Part of a small language model's weights.
Size: width 448, MLP 896 GELU, vocabulary 16384, 34.9M parameters.
Architecture: LayerNorm before each block, no biases in attention or MLP.
Training: a variant of Muon for these matrices, 9311 steps.
Each number is 128 + 32 x the weight over its row's rms, rounded and kept within 0 to 255. Layers, rows and columns count from 0. The size above them is the row's rms in percent of the matrix's.

# layer 8 MLP down (transposed), 896x448, rms 0.0723, rows 260-290, columns 336-447
size [100  98 103  99 103 124 106  87 109  96 102 130  97 108  93  96  93 105  89  94  97  99 105  97 102  96  93 100  90 108 108]
[[ 82  69  58 154  79 177 131 128 137 155  72 140 117 148 112 149  96 128  86 101  51 198 105 113 169  66 137 164 107 122 141 139 138 178  72 161 157 101 145 101 119 125 146 104 147 171 115 149 196 101 138 118 147 132  97 102 139 126  93 108  86 134  88 117 116  82 167 165 204 157 129 100 138 106 156 133  96 131  83 119 148 135 157 204 153 136 120 164 111 127 128 116 103 138 183 136 181  98 112  82 145 151  79 180 159 142  94 107 199  82 135 146]
 [132  89 140 150  65 135 149 148 113 182  93  66  70 140 149 126 122 140 180 156  91  77 131 111 148 100 133 154 143 174 132 148 109 177 121 134 138 147 131 102 156 156 127 111  88 122 108  61 147  77 153 155 124 136  97 148 112 187 109 114  97 126 143 132  70 129 107 110 103  61 139 164 104 155 105  98 126 173 116 166  86 117 132  79 124 165 189 110 145 124  89 145 124 143 196 113 114 163 196 156 131 113 133 162 116 127 145 186 111 147  74 130]
 [156 153 108 162 132  89 180 137 160  97 122 121 128 124 148 138 131 129  98 166 163 169  89 102 133 118 131 101  93 100 106 148 119 152 158  66  98 151 107 111 130 138 159 142 133 127  97 147 152 186  94 140  65 185  70 188 187 158 168 113 168 122  86 136 159 119 149 158 128  86 159 109  95 169 168  85 142 140 127 115 125 186 118 119 129  29 157 109 147 164 120 199 150 104 125 147 125  48 188 101 129  95 130  99 164 130 149 109 108 173 117 166]
 [179 101 146 114 106  85 125  83 177 140 127 142 108 155 180 120 101 169  86 134 123  78 157 145  73  95 123 100  89 158 106 128 125 180 181 139 158  91 165 111  95 112 123 113 203  69 120 130  89 119  89 132  91 132 127 103  82  54 114 158 131 101 114 129 145 123 174 160 107 188 175 164 112 108 118 126 148 133 137 109 125 159 190  58  86  59 201 140 156 111 164 201 171 128 141 119 131 140 110 173 134 165  88 148 136  71 161 118 152 101 119 142]
 [125 198 123 101 165 111 102 162  55 154  80 131 136 103 122 113 168 115 125 109 170 159 140  35 161 134 145 129  75  92 143 190 135 123 144 126 149 189 133 122 174 105 136 157 154 120 143  99 102 150 134 171 112 108  46 158 148 204 145 127 147 131 143 118 156 136  87  90  67 144 134 132 144 188 157 151  63 122 133 117 119 157 135 165 147 187 153 179 158  98  91  86 171 104 117 152 132 161  87 127  92 163  88  95 117  99 128 119 145 104  93 119]
 [170 132 152 129 149 158  97 128 102  88 133 117 101  87 115 105 139 141  89 141 134 106 189 166 125  58 116 155 156 140 134 201 119 216 133  60  73 174  87 109 197 113 108 118 151 125 111 158 171 123  78  61 153 138 194 152  70 124 124 177 173  94 108 147 123 118 182 112  95  84  82 144 133 116 165  64  94 147 164 168 139 138 216 121 124 156 159 182 123  79  99 128 104  80 128 203 102 120 120 112 146 153 174 117 122  68 146 132 116 122 132 158]
 [132 144  80 158 105 148 108 107 164 110  88 126 129 153 161 135 146 107  75 141 112 147 110 100 113 156 153 127 129 144  61 195 164  99  69 100 118 133 154 120 116 110 101 202  74 125  92 159  71  65 153 123 129 138 149 160 177 181 131 146 104 129 152 179  73 123 111 112 104 168 201  59 161 124 154  87  87 167 119 120 117 144  93 234  73 137 136 139 119 143  63 155 157 174 152 131 100 125 122 182  95 117 168 174 181 120 136 150 165 120 132 143]
 [162 111 157 138 141 173 111 147 137 159  97  93 116 144 121 169 132 169  48 143  69 133 140 166 177 116 117 118 132 154 155 111 131 157 125 204 106 108 132 116 136 143 126 123 116 118 149 123 105 133 147 121 171  88 137 137 163  88 111 188 140  98 125 111  90  84 159 178 184 213 128  69 160 165 150 172 174 122 156  93 164 112 157 127  61 163 171  79 139 107 168  87 154 124  95 161 115 134 131 118 150 154 150 108 125  89 154  84 196  86 134 158]
 [111 127  86 131 125 133 113  93 145 109 109 134 127 141 156 129 167 171 105 134 105 137 159  93 195 160 135  80 163 122  75 120  99  44 203 116 113 182  88 163 100 142 148  98  85 164 138 138  91 125 129 108 109 163 157  99  87 150 150 118 125  97 136 148 185  97 124  91 156 148 117 162 143 154 179 142 143 116 111 151 101 103 147 129 174 134  91 125  90  85  81 144 140 148 149  90 119 140 152 143 104 121 176 146 119 150 128 154 109  73 140 107]
 [150 148 130 143  84 100  91 101 107 191 156 124 117 189 128 163 145 156 128 109 152 102 162  97 118 140 150  92 165 146  89 187 151  80 120  83  77  83 172 175  74 137 157  65 180 184 153 127 100  53 108 111  94 165 111  99  89 107 114 234 176 110 147 131 128 139 104 111 102 209 154 151 138  96 141 173  32 169 168 141 111 148 110 117 116 151  89 173 141  96  90 144 104 119 183 118 101 109 122 158 106 144 108  74 158 147 165 129 108 135 130 134]
 [ 90 192 169 159 126  94  87 130 113 154  74 120  81 143 171 108 116 155 179 125  98 201  97 150 115 143 118 127 130  95 127 162  94 154 110 194 172 118 133 123 119 125  87 133 122 135 116 125 149 119  99  75 148 111 108 133  82 133 179  98 106 124 132 111 122 145 105 115 129 125 105  84 135 144 153 124 103 112 127 151 111 111 182 139 127 132 140 132 123 125  76 118  65 129 153 111 117  93 183 177 118 108 150 173 158 109  73 137  93 117  82 100]
 [112 174  91 159 144 124 102 164  84 204 128 103 116 105 172  97  99 186 155 192 145 181 127 189 153 167 113 175 111 108 149 157 133 164  98 100 128 113 114 121 130 124 200 104 113  86 176 107 141 136 143 147 142 147 157 134  89 157 169 193 119  70 141 157 180  98 196 106  93 157 127  79 129 111 116 164 142 166  61  94 172 106 148 106 176 113  68 122 152 113 102 179 112 139 126 141 157 101 104 178 137 183 157 130  93 112 116 139 106 182  87 137]
 [134 146 129 100  76 119 128 130 116 107 110 148 131 163 133 113 206 156 129 140 148 195 168 128 133 130  80 105 166 139 117 185  92  82 174 138 113  79 153 114 120 101 116 159 165  68 134 106 216 105 112 118 139 134 116 129 111 179 122 161 107 120 115 141 124 129 161 111 136 147  72 128 145 149  91 142 176  98 112  83 148 141 120 170 165 134 139  96  78 112 154  86 115 116 163 142  82 115  87 188  82  89 133 218 126 135  88  97 128 129  66 125]
 [118  54 113 107 207 146 105 133 111 150 168 138 173 136 202 185 163 148 111 104 148 116 162 146 131 119 156 142 132 117 118 188 137 114 101 138 143 125 128 157  90 141 116 187 105 165 102  92 158 147 179 116 107 102 136 126 128 148 139 151 145  58 160 120 175 158 174 106 147  91 120 115 158 164 134  85 111 159 110 147  69 125 121 129 116 113 167  99 203 128 125  68  57 142 125 175 185  79 136  88  92 123 130 132  62 104 100 152 129 118 104 183]
 [111 129 100 113  96 146 115 167 176 155  96 196 172 107 164 150 104 132 133 160 146 180 111  65 145  75 135  92 122 121  57 122 194 143 121 153  68 108 153 133 155  83 150 161 175 104  84 152  81 126  93 146 130  92 120 133  84 149 149  77 120 132  99  93 141 122  66 169  76 105 152  98 107 187  83 146  83 109 118 127 159 150 185 139 136 135 166 159  87  83 121 136  96  89  52 106 131 161 148 198 110 116 130 175 134 124 137 152 119 159 105 133]
 [123 110  99 116 100 164 105 142 107 128 116  99 152 183 100 118 102 118 139 163 166  83 106 118 128 142 118 114 174 125 119 103  52 150 135 152 155 101 145 116 149 137 187 144 125 198 109 155 138  98  83 144 194 174  53 144  64 211 125 117 101 131 118 182 144 141  92 153  72 111 183 104 146  78  85 136 128 142 135 105 167 127 101 110 176 149  55  94 151 111 134 137 124 111 142  88 112 115  87 163 128  85  95 144 100 118 105 166 143 130 126 140]
 [ 93 114 113 105 161 149 199 170 150  97 152  98 129  83  79 167 145 104  94 138 136  98 105 153 188 144  89 141 146 103 146 142 138 155 119 110 122 130  82  79 112  58  80 145 207  81 129 187  88  88 124 138  82 150 112 128 139 101 115 105 123 148 145 150 160  85 215  88 180 148  81 171 158  56 168 107 159 135 120 102 111 212 111 144  94 188  85 139 142  94 116 138 142 132 112 112 106  83 103  95 125  91 135  84 121  89 143 170 149 100 129 124]
 [111 163 127 177 146 124 137  91 139 138 156 109  58 143 126 167 164 114 104 125  43  93 158 197 140 163 138 151 125  88 177 123 116 102  59 160 133 189 177 146 132  85 138 185 166 130 141 152 144 206 164 146 195 120  97 126 159  94 104 138 128 173 110 157 147 111 190 147 104 130  44 146 180  77 165 150 161 162 125 117 137 106 118 112 125 130 102 125 135 145 123 151  96  80 181 114 121 154 173 143 120 132 149 121 114 115 117 136 135 143 118 126]
 [166 133  80 110 163 117  91 196 118  69 112 147  98 181 117 211 103 105 191 124 144 144 168 159  82 116 192 154 103 153 143 170  87 171 140 127 161 138 134 152 143 140 115 145 154 148 151 123 139 100 142  79 140  78  94 134 156 218  96 104 152 136  99 169 128 133  99 101  72 255  92 100 116 100 106 114 143 108 150 139 159 119  88 131 157  91 176 144 147  46 129 146 125 138 158 182  95 108 169  89 113 117 112 119 141  95 113 107 118 118  60 106]
 [ 86 167 127 175 166 110 122  94 120 128 103 109 120  58  89 162 160 112  95 146  73  99 184 171 147  89 104 124 139 181 102 149 176 114 135 197 149 134 169 142 113 116 141 105 162 147 103 130 113 158 135 114 121 133 130  78 129 105 168 143  98 170 149 123 138 136 115 109 109 141 175 140 139 163  85 108 163 168 159 106 113 168 130 168 116 122 206 154 112  53 101 165 179  75 151 180 102  83 145 128 183 102 154 104 106 113 168 115  79 130  89  92]
 [138 117 175 122 133 120 140 143 121 102 153  71 124 108 131  66  91 132 160 165 136 133 126 123  46 213  83 138 104 107 131 183 124 172 155 113 119 108 109 135  98  78 136  96 105  56  73 170 147 101  89 105 148 160 100 139 101 107 126 144 111 124 122 148 187 127  89  83 136  90 179 164 135 114  78  75 181  94 114 105  69 126 105  73 142 112 137 156  79  78  75  94  60 109 124 175 177 102  75 136 136  97 142 169  66  72 132 153 101 201  94  91]
 [136 122 219  58 150  96  82 128 104 144 109 118  75 131  59  95 106 147  97 157  98 141 115 156 130 156 161 161 124 123 170 141 135 154 125 140 143  79 137 154  67  89 160 114 103 165 146 117 157  93 117  91 143 141 175 143 144 138 165 130 152 118 133 158 127 203 206 136 136 106 113 102 106  79 115 167  91 119 109 134 167 115 145 107 139 106 113 119  96 133 133 137 134  91 119 159  73 147 125 116 171 139  65 112 185 138 132 153  91 109 112  68]
 [140 122  61  65 155 116 154 109 128 180 148 111  72  99 136 166 165  97 144  68 148 208 161 134 107  89 127  88 152 111 100 161  79 103 113  75  66 106 150 141 166 157 145 170  96  94  93 138 152 121 158 137 168 122 150 159 123 161 107 134 144 169 115 191 173 181 126 132 116 102 117 144  96 112 144 176  74 110 137 127 137 126 193 149  98 140 199 189  97 121  47 170 105  88 144  24 140 185  92 134 144 154 134 164  97  90 135 117 110 127 116 167]
 [129 135 147 125  89 112  96 115 131 100 129 117 157 143 208  85 205 119  89 129 145 101 148 100 112 142 173 115 155 169 175 129 119 149 182 102 122 142 136 133 179  92 148 163 168 144 140 151  89 150 120  99 172 106 147 151 133 138 150 122 221 142 165 104 157 172  82  85 201 131 190 166 131  96 157 131 126 171 128 105 116  88 163 123 215 168 119 133 136 152 126 188 118 138 112 126 152 128  68 134 120 100 128 107 139  95 129 143  63 171 171 147]
 [125 129 150 117 152 150 131 173 133 143 160 142 134 141 173 143 156  51  82  79 112 141  68 157 192 174 133 177 108 130  97  61 130  99  98 149 159 132 152 111 172 141  87 119  98 132 101 116 139 155 119 158 134 146 164 201 104 178 111 182 108 129 144  87 146 143 143 163  97 163 179  71  87 147 164 178 177 175 146  97 105 140 193  93 155 141 134 130 143 165 144 144 118 150 156 122 184  87 100 119 159 175 200 128 114 154 159  93 124 154  93 101]
 [146 181 139 148 170 184  82 120 100 150 140 118  97 171 130 114 125  86 184 163 119 124 172  99 130 142 161  98  99  90  78 163 150 127 167 160 101 159 121 145  50 121 151 146 113  83 168 153 100 101 100 152 127  77 127 198  82   0 159  77 156 153 158 123 119 176 139 181 157 166 169 132 168  96 115 125 124 113 116 121 127 142 136  98 209 131 116 144  79 195 121  73 104  90 119  97 181 152 110 153 165 166 145 126 181 126 134 136 141 139 125 213]
 [140 148 170 108 107 139 126 104  50  79 124 188 143  86 135 157 130 175  92 135 107  97 157 145 111 114  95 155 139 132  64 141 151  79 115  95 120 131 122 108 128 158 137 148 145 187 148 145 105   3 128 148 109  59 125 150 134 124  95 142  96  88 123 155 160 132 144 107 143 205 151  94 139 110  97 122 155 141 177 130  85 131 134 153 143 124 134  92 158  88  97 118  98 153 117  99 140 167  38 179 135 106 119 156 126 102 143 146 122 132  90 141]
 [132 138  38  91 115 143  77 165 183 150 132 174 118 182 135 124  87 106 117  70 127 111 174 215 140 125 151 167 142 136 150 109 143  91  73 147 189 113 108  37 128 116  79 143 111 192 127 144 103 162 120 148 179 128 119 112 145 168 148 143  95 108 119 145 145  85 163 104  73 177 143  70 159 196 175 166  51 136 124 118 171  84 183 151 106 162 115 117  81 156 144 141  97 117 147 153 121 137 144 110 160  75 114  95 158  86 152 165 116 144 150 126]
 [135 106 141 116 193 114  83 118 146 139 157 123 148 134  97  84 110 149 102 196 163 103 180 150 169 144 103 180 152 166 149 139 136  94 124  96 106  95 143 107 134 118 103 165  92 150 158 140 148 175  99 155 148 155 125 117 107 137 103 121 121 165 115 146 126 145 109  82 139 155  98 121 171 197 112  81 158 148 151 130 152  99 110 120 160 134 112 123 154  91 138 119  96 149 167 119 143 108 120 137 138 145 146 134 145 171  93 129 190 144 140  68]
 [174 155  69 124 185  90 168 156  80 122 118 114 151 148 157 123 137 167 151 119 107 103 116 159 185 143 108 154 132 195 150  45  91 135 157 153 109  93 175  88 125  86 159 167  91 152 130 111 109 132 120 152 103 148 124 138 115 134 123  78 133 169 150  81 123 119 157 122 155 156 115 108 104 120 144  96 108 102 128  78  70 170 136 142 155 112 101 118  87 138 163  94 137  92 156  85 131 148 140 149 160 160 148 141 133 137 121 144  98 139  82 123]
 [ 93 116 102 136 129 147  95 137  73 165  63 102  55 193 163  82 142 169 130 105 129 115 137 149 157 101  93  92 120  99 122 102 166  82 157 111 137 113 102 105 119 168 157 130 183 155 103  95 180 145 112  76  90 128 149 111 114 145 147 113  91 194 125 142 138 145 146  98  91 137 148  72 128 111  49 111 161 130 137  71 119 133 129 180 143 127 132 101 117 135  49 157 150 116  87 100 122 134 169 166 139 113 129 175 132 113 168 189  97 101 176 119]]
# layer 8 MLP up, 896x448, rms 0.0683, rows 261-291, columns 336-447
size [101 103 101 102 118 107  97  99  96  99 117  96 107 101  94  96 107  93 105  96  97  98  95 106  99  89  99  97 107 101  98]
[[115  96 127 132 115 100 117 112 154 239  97 147 158 126 131 166  66 153  77  68 163 171 116 104 114 192 131 103 178  72 127 141 174 165  85 139 127 102 100 125 190 135 164 215  80 129 143  97 151 149 128 186 157 191 111 111 159 131 142  73 106 104 125 122 138 152 168 125 117 101  68 166  91  99 122  86  60 147 105 147 150 100 104 113  84 132 152  65 164 174 115 130 149 123 110  93 170 207 168 150 120 144 121 125 153 122 103 134 126 133 143 124]
 [ 76 178 145 136  80 144  79 117 121 117 155  97 169 141 127 140 168 161 109  70 152 130  92 131 149  95 102  93 104 131 191 142 162 156 150 196 165 101 155 136 142 116  98 140 113 128 120 114 111 165 102 118 122 128 136 143  87 152 150 157 131 170 120 123 140 219 169  68 142 134 132 160 129 181 128 145 116 109 182 172 154  44  97  95 117 148 130 107 131 132 122  90  99 174 113 109 160 130 133  61 153  84  83 157  95 190 136 201  86 126  52 181]
 [147 188 148  65 122 141 100  89 135 127 139 106 110 146  64 109  93 101 154 133  93 151 144 121 153 142 113 160 162 136 110 118 162 126 142 118 144 123 115 111 129 119 135 158 170 117 120 151 152  91 166 164  45 119 164 147 114  70 124 176  52 122  68 138  66 167 123 131 113 107  97 109 139 145 130 185 163 165 116 107 104 132  74 208 102  99 116 159 160 138 183 137 186 128 149 167 187 128  86 160 105 138 134 132 147 151 105  53 146 151 207 160]
 [139 137 186  79 102 121  92 110  92 151 103 126 204  83 121 139 155 193 140 135 106 110 149 113 146 113 119 118 112 100  90 130 103 111 129 149 165 129 121 122 141 142 124 150 116 123 145 140  97 185 158  70  37 123 148 152 149 143  83 171 163  47 124 168 120 120 136 101 157 146 178 120 121 160  85  50 209 152 146 155 165 190 130 148 140 186 176 149 177 136  57 162 185 142 148 185  88  87  81 122  67 108 137  70 123 156  67 107 153 124 158 145]
 [107 115 115  91 162 150 130  83  88 169 181 144 150 171 127  70 125 104 139 145  82 119 137 114 120 130 122 142 125 104 158 194 103 137  64 113 115 147 142  89 147 116 102 125 165 138  91 145  99 155  87  96 120  85 155 151 127  69 214 128 194  81 135 109 137 115 128 108 173 130 102 145 136 109 144 136 151  75 112 203 108 170 213 142 120  91 191 162 152 156 110 141 121  91 123 131 111  61 127 152 138  96  83 110 107 141 130 116 164  70 160 107]
 [ 61  96  94 130 159 117 104 151  75 100 125 185 131 139  97 105 155  82 113  95 166 164  94  80 109 142 111 125 131 147 133 117  99 127 139 208 111  92 156  90 156  70 137 165  69 111 123 159 107 104 129  70  46  89 179 115  65  92 157  86 174  39 127 141 173 123 155 176 158 178 179 143 135 121 145 144 109 125  66 102 100 150 144 165 122 148 148 157 126 150  90 157 121 101 142 183  91 114 145  86 185  12 198 117 142 197  84 102 127 118 134  92]
 [ 81  87 151  64 182  71 130  69 166 137  97 155  85 157  70 133 135 174  85  88 112 123 118 166  69 142 113 147 105  76 143 151 130 132 141  82 135  78 178 162 138 137 156 167 159 146 112 143 107 104  92 153 145 143 125 187 120 103 130  76 136 190 143 103 142 145 145 118  94  96 128 124 188 126 149 157 111 144 109 186  58  89 162  85 131 161 140 146 120 101 115 138 153 179  75 145  80 134 125 167  92 113 127  84 118  86 128 155 143 117  52 117]
 [107 116 132 116 100 182 136 132 129 145 150 122 134  66 107  76 145 180  88 183 106  99 118  98 202 135 110 127 118  99  85 167  90  80 152 153 166 106  86 137 140  71 100 138  55 103 129  94  98 149 159 130 131 170 143 137 133 224 112 145 138 152 117 147 141 130 186 163 105 125 128 117 147 142 142 140 139  82 120 186  68  92 156  82 128 116 113 147 137 162  61 191 155 107 128 113 118 108 125 106 121  82  92 139 138 155 143 179 112 158 173  96]
 [151 179 164 122 141 121 149 109 172 107 199 107 105 126 125 112  89 136  92 141  89 140 135 153 118 126 116 133 215  38 157 124 146 176 122 143 118 108 132 180 198 137 132 129 153  87 193  60 181 164 138 151 126 114 120 146 131  75 175 132 128 127 109 125 144 146 138  75 230 109 120 113  83 127  98 145 135 178 137 161 113 119 110 132  69 215 145 140  69 148 155 126 170 145 151 122  92 104 166 144 112 142 171  82 152 136  84 132 194 151  78 205]
 [ 67 126  84  80 138 101 132 123 123 117 102 140 164 100 163 164  96 147 153 211 117 131  80 121 123 170  66 149 122 127 126 131 153 164 144 147 136 154 160  82 134 102  84  92 118 120 107 108 120  81 131  91 118 137 129 165  78 140 174 147 135 104 121 121 143 111 155 149  87 102 127 132 181 149 125 124  74 127 157 163 145  81 161 178  89 108 135  97 126  63  40 111 154 170  76 118 121 118 149 121 109 143  95 158 162 133  67 117 154 116 134 118]
 [113 154 156  98  96 121 110 130 115 125  84 101 146  89  90 122  74  95 145 131 158 189 128 149 170 184 206 160 131 125  97 158 110 176  73  71 123  53  45  64  86 159 122 154 106  35 108 148  74  98 124 167 169 137  99  91 112 186 133 108  81  81 126 115 145 123 138 127 138 125 118 128 160 124 150 171  85 111 130 150 182 115 118 152  81 148 117 132 141 197 154 163 144 133 110  96 170  90  51 109 161 167 136 103 110 166  91  83 101 157 147 100]
 [182  90 114 187 123  66 136 115 181 105 114 132  89 121  99 118 157 123  92 112 175 128 121 129 171 136  91 167 156 174 142  81 157 120 140  93  76 172 166 170 156  58 128 142 128 128 144 115  78 143  93 180 105  90 126 131 140 124 135 135 135 132 111 119  85 138 109  62 152 229  63 144 109 101 130  94 132 119 114 130 169 139 189 142 105 175 124  59 127  93 105 151 149 117  81 143 127 126 122  91 107 125 127 118 103 167 109  96 177 140  80 124]
 [ 65 173  84 148 133  97 105 117 127 162 150  93 128  66 118 161 195 168 178  99 137  70 135 130 154  99 163 129  99 183 147 164 164 174 164 102 128 166 176  84 168 108 119 156 153 111 101 124 119 106  99 125 156 114  83 135 133 133 122  89  43 142 133 156 170 117 112  83 128 100 138 104 117 127 111 132 101 120 109 119 155 107 171 157  72 144 118 145  52 165 115 146  81  86 148 120  74 165 120 127  99  91 153 141 152 148 115  36  57 127 157 146]
 [ 79  87  88 142 130  99 113 137 107 130 154 117 139  98  91  90 128 149 113 103  91 131 158 125 109 101 138  69  95 105  74 143  95 139  98 125 141  92 140  77 144 101 115 128 136 130 129 145 178 153  98 153 116  82 122 118 140 129 156 177 114 180  95 111 109 137  95 210  83 123 113 157 161 123 126 121  83  83 127 134 103 112 122 107 141  57 162 177 156 171 103 125 120 106 122 146  86 104 143 153  96 106 179 119 179 130 132 122 169 156 143 113]
 [130 171 155 159 116 103 126  84 133 132 155  44 127 212 131  98 147 120 138 156 146 145  81 144 130  88 108 117 138 107 136 127 155 101  70 146 137 128 105 132 139 132 110  95 133 108 117 122 146 101 106  86 128  77 105 107 104 125  98 161 126 170 140  74 146 173 100 115 162 150 135  92 159 101 140 130 136 172 141 152 160 104 113 178 161 172 153 164  66 123 135 210 138  76 123 156 116 148 149 122 137 136 141 113 145 137 179 126 125  73 107 112]
 [184 174 160  92 107 108 156 169 119 136 121 151 147 154 135 104 160 174 129  83 109 150 146  96  93 143 172 147 115  92 128 113 142 103 231 130 144 101 163 138  69 140 123 101 139 129 134 114 107 184 185 127 152  95 134 175 177  73 123 130  49 116 178 139  98  91 171 165 121 110  98 131 106  68 120 102 130 158  76 146 131 100 128 155 116 164 105 115 102  76 121  90 175 127  80 142 112 159 143 146 150 111 101 131 113 110 128 115 172 161 217 145]
 [109 157 163  45 146 117 135 138 121 121 131 166  87 180 161 142  57 123 161 132 122 119 166 175 143 111 112 118 137 128  71  98 170  68 142 129 153 119 144 131 113 132 173 151 113 151 171 100 110  92 113 200 178 103 111 109  95 130 116 153 176 104 142 135  85 174 134 149 126 115 184 176  80 118 173 116  71 161  73 103 139 159 137 164  94 161  52 138 144 158 166 160 125 136 138 121  96 156 139  94 107 117  68  84  97 103 114 147 105  90 187 177]
 [180 131 118 143 118 185 143 100  85 126 134 139 123  65 127  53 153 124 100  81  70 116 114 139 130  98 137 118 166 135  94  99 119  82 172  74  80 172 137 157 105  88 125 170 129 142  65  79  83 121 158 109  95 102 101 148 145 114 129 131 108 120 109 100 115 167 168 184 176 142 151 155 193 113  99 140  91  89  85 135 153 160 143 126 198 110 144 160  99 133  88 133 130 143  98 150 152 166 163 229 255 153 134 137 115 150 101 136 142 114 123 110]
 [181 171 123  92  69  74 131 127 125 139 104 131 138 160 106 155 146  90 104 145  81 138  97  98 186 128 124 140 115 140  74 126 152 127 115 103  87 163  79 144 134 199  64 116 161 119 117  74  68 158 111 177 166  88 113 124  64 148 139  18 116  97  74  95 152  72 108 130  85  76 135 177  86 151 125  77 198  91 158 141 146 108 104 149 113 112 107 137 147 141 167 140 132 155 155  71 127 127 160 137  71 169 106 133 113 125 142 127 171  96 147 117]
 [ 99 142 110 165 113 125 167  82 125 109 127 199 105 123 126 138 111  90 116 145 110 138 169 139 156  54 101 149 140 116 121 126 138  69  99 145 113 110 135 190 188 169  71 147 156 119 123  79 117 109  96 162 118 120 178 139 165 178 140 129 163 138  87  52 108 116 161 107 102 191  76 112 164 114 120 197  70 144 165 118 157 178 161 192 194 160 115 162 154 130 107 159  94 147 148  95 109  98 178 138 107 134 163  97 134 135 114 123 104 164 127 189]
 [ 93 121 158 133 106 148 160  82 136 107 146 109 153 144 131 111 120 166 199 139 109 164  73 156 136 135 121 126 126 158 105 160 138 156 136 113  92  85 112  93  69 130 178 180 127 145 125 129 151 106  76 140 151 127 102 130 144 106 195 109 154 134  95  91  93 124 136 111  95 127 178 122 126 131 174 156 141 108 119 119 111 131 124 130  96 143 135 156  69 130 114 162 130 119  94 143 156 172 149 113 162 121 136  74 130 115 116 115 154 143 139 122]
 [107 149 112  82 147 111 136  82 168  82 156 102 123 115 153 129 151 127 120 127 168 141 106 147 111 133  94 202 170 140 152 143  98 118 117 132  81 129 191  75 170 104 167 133 122 137 132 141  76 155 150 133 215 163 122  92 175 114 107 186  40 153  75  73 159  78  79 135 143  63 102 123 138 117 133 104 160 145 126 115 218 121 119  91 174 115 104  98 138 106 161 163 111 119  95 133 125  72  69 156 127  78 135 151 178 153 153 166 138  97 158 105]
 [159 194 136 118 127  92 155 114 128 139 189  79 157  85 134 115 136 105  75 124  80  92 122 145 181 161 127 156 119 121 158 167 129 185  85 143 130 126 178 122 177 100 114 100 165 117 116 158 113 152  90 112 145 132 180 128 165 139 145 141 157 112 127  93 128  71 109 117 216 168 154 146 128 108 144 188 123 121 161 135 102 175 143 209 146 128 144 120 141  99 127 165  96  74 123 136 137 126 149 114 123 155 135 116 127 134  82 126 144 132 164 124]
 [144  66 140 148 139 160 136 132 151  97 131 215 120 115  96 136 140  78 142 137 149 128 148 148 163 122  93 147 150  86 144  75 150 127  61 137 155 201  92 161 127 139 140 161  89 139 155 100 155  99 150 124 144 101 164 200  77 134  65 132  94 135 142 147 152 155 170 168 146 146 147 146  95 138 123 110 147 206 149 119 158  53 131 113 183 145 128 114 112 140 170 131 129 182 137 124 132  87 156 149 162 100 192  68  98 160  84 144  98 146 120 119]
 [113 139  70 172 183 118 156 142 144 139 155 177  76 149  94 164 101 137 140  94 128 102 142 138 195 135 147  76  59 132 159 127  98 109 203  73 122 128 116 128 138 124 118 135 118 105 182  89 110 158 124 143 150 108 115 111 143 111 119 192 165 156  99 113 153 100  99 136 154 154 117 167 125 194 143 201 155 114  35 148 109 113 119 163 134 135 148 113 140 148 123 112 119  99 154 120 144 126 165 156 128 175 108 179 180 149 118 107  99 150 138 143]
 [ 90 108  91 159  86 167 139  69 111 131 117  75 118 154 134 136 123 156 192 136 114 148 121 134 101 116 140 159 156  96 100 195  98 133  86 128 169 126 159  84 152 113 100 104 142 147 128 185 207 143 105 127 120  88 131 130 103 100  77 142 109 111 119 130  51  91 192 139 195 136 212 111 114 126 117 161 153 135  96 104  92  99 148  59  86  92 100 184 149 176 102 116  59 182  47 113 113 163 182 113 171 213 110  75  96 156 122 124 143 122 145 121]
 [183 169 116 109 137 120 111 109  85 156  96 104 156 195 114 100  97 177 103  82  77 158  57 179 135 131 120  97 169 142 200 101 170  89 139  75 136 122 134 147 138 128 106 154 127 150 112 131 109 102 126 104 151 115  90 131 136 194 166 145  54 171 125 113 107 125  42 138  90 110 187  77  75 169 154  66 121 158 149 150 140 167 142 159 166 144 171 109 156 131 190  96 181 113 137 125 126 119  98  40 141 131  72 148 127 161 135 101  88 147 182 135]
 [161 116 149 153 119 123 137 152  74 129 126 114 132 105 177  88 183 169 133 153 137 170 146 100 141 156 142 170 175  81 141 132 109  91  59 128 103 130 127 138 109 106  95 117 192 150 126 103 129 104 204 110 133 119 114  98  89 109 108 118 104 123  60  92  99  68 127 166 115 135 125 124  97 175 120  74 181 167 117 167 162  92 150 154  87 111 109 156 131 120 159 110 127 121 151 103  87 130 142 140 160 143  60 119 142 152  65 112 133  95 135 139]
 [131 149  80 148 190 141 110 159 124 136 114  98 133 142  85  97 121 171 128  47  89 109 100 105 111 110 144 135 133 103 162 113 123 141 137  80 155 128 120 173 155  76 196 187 111 126 165 149 143  80  96 145 104 125 151 126 127  76  99 113  79  54 149 167 123 120 102  91 143 168  87 134 157  98 137 103 139 178  67  92 123  46 145 159 128 107 157  98 162 178 138 165  86 151  96  81  93  82 134 119 132 133 169 124 115 149 142 143 177 135 152 210]
 [123 138 158 164 166 124 177 117 142 144 145  98  99 126 143 108 117 117 134 124  31 129 171  91  72 152 142 157 131 169  93  93 180 127 146  92 137 107 111 103 165 139 147  70 184 104  90 141  99 105 129 141  76 145 149 175 190  84 114 130  77 189 163 118 152 131 175 133 189  88 157 139 150 114 118 134 124 150 120 118 155 125 152 114 121 166 141 125 122 116 145 104 124 134  62 130  60 101 136 167 149 118 130  93 163  92 133 153 114 114 243 130]
 [ 81 109 152 151  61 135 132 138 134 162 125 112 183 160 115 118 130 111 146  69  57  90 109 133 138 135  99 116 138 134 111 138 140 181 116 127 110 118  94 184 178 125 176 137 149 135 142 113  93 105 132 138 118 109 117 129 150 119 128  92 201 147 101  98 132 127 151 130 151 148  56 182 126 106 146 148 123  81  95 128 119 169  75  98  95 139 155 142 146 136 158 130 159 137 165 119 149  93 137 122  94 147 147  73 169 153 101 143 157 114 148 114]]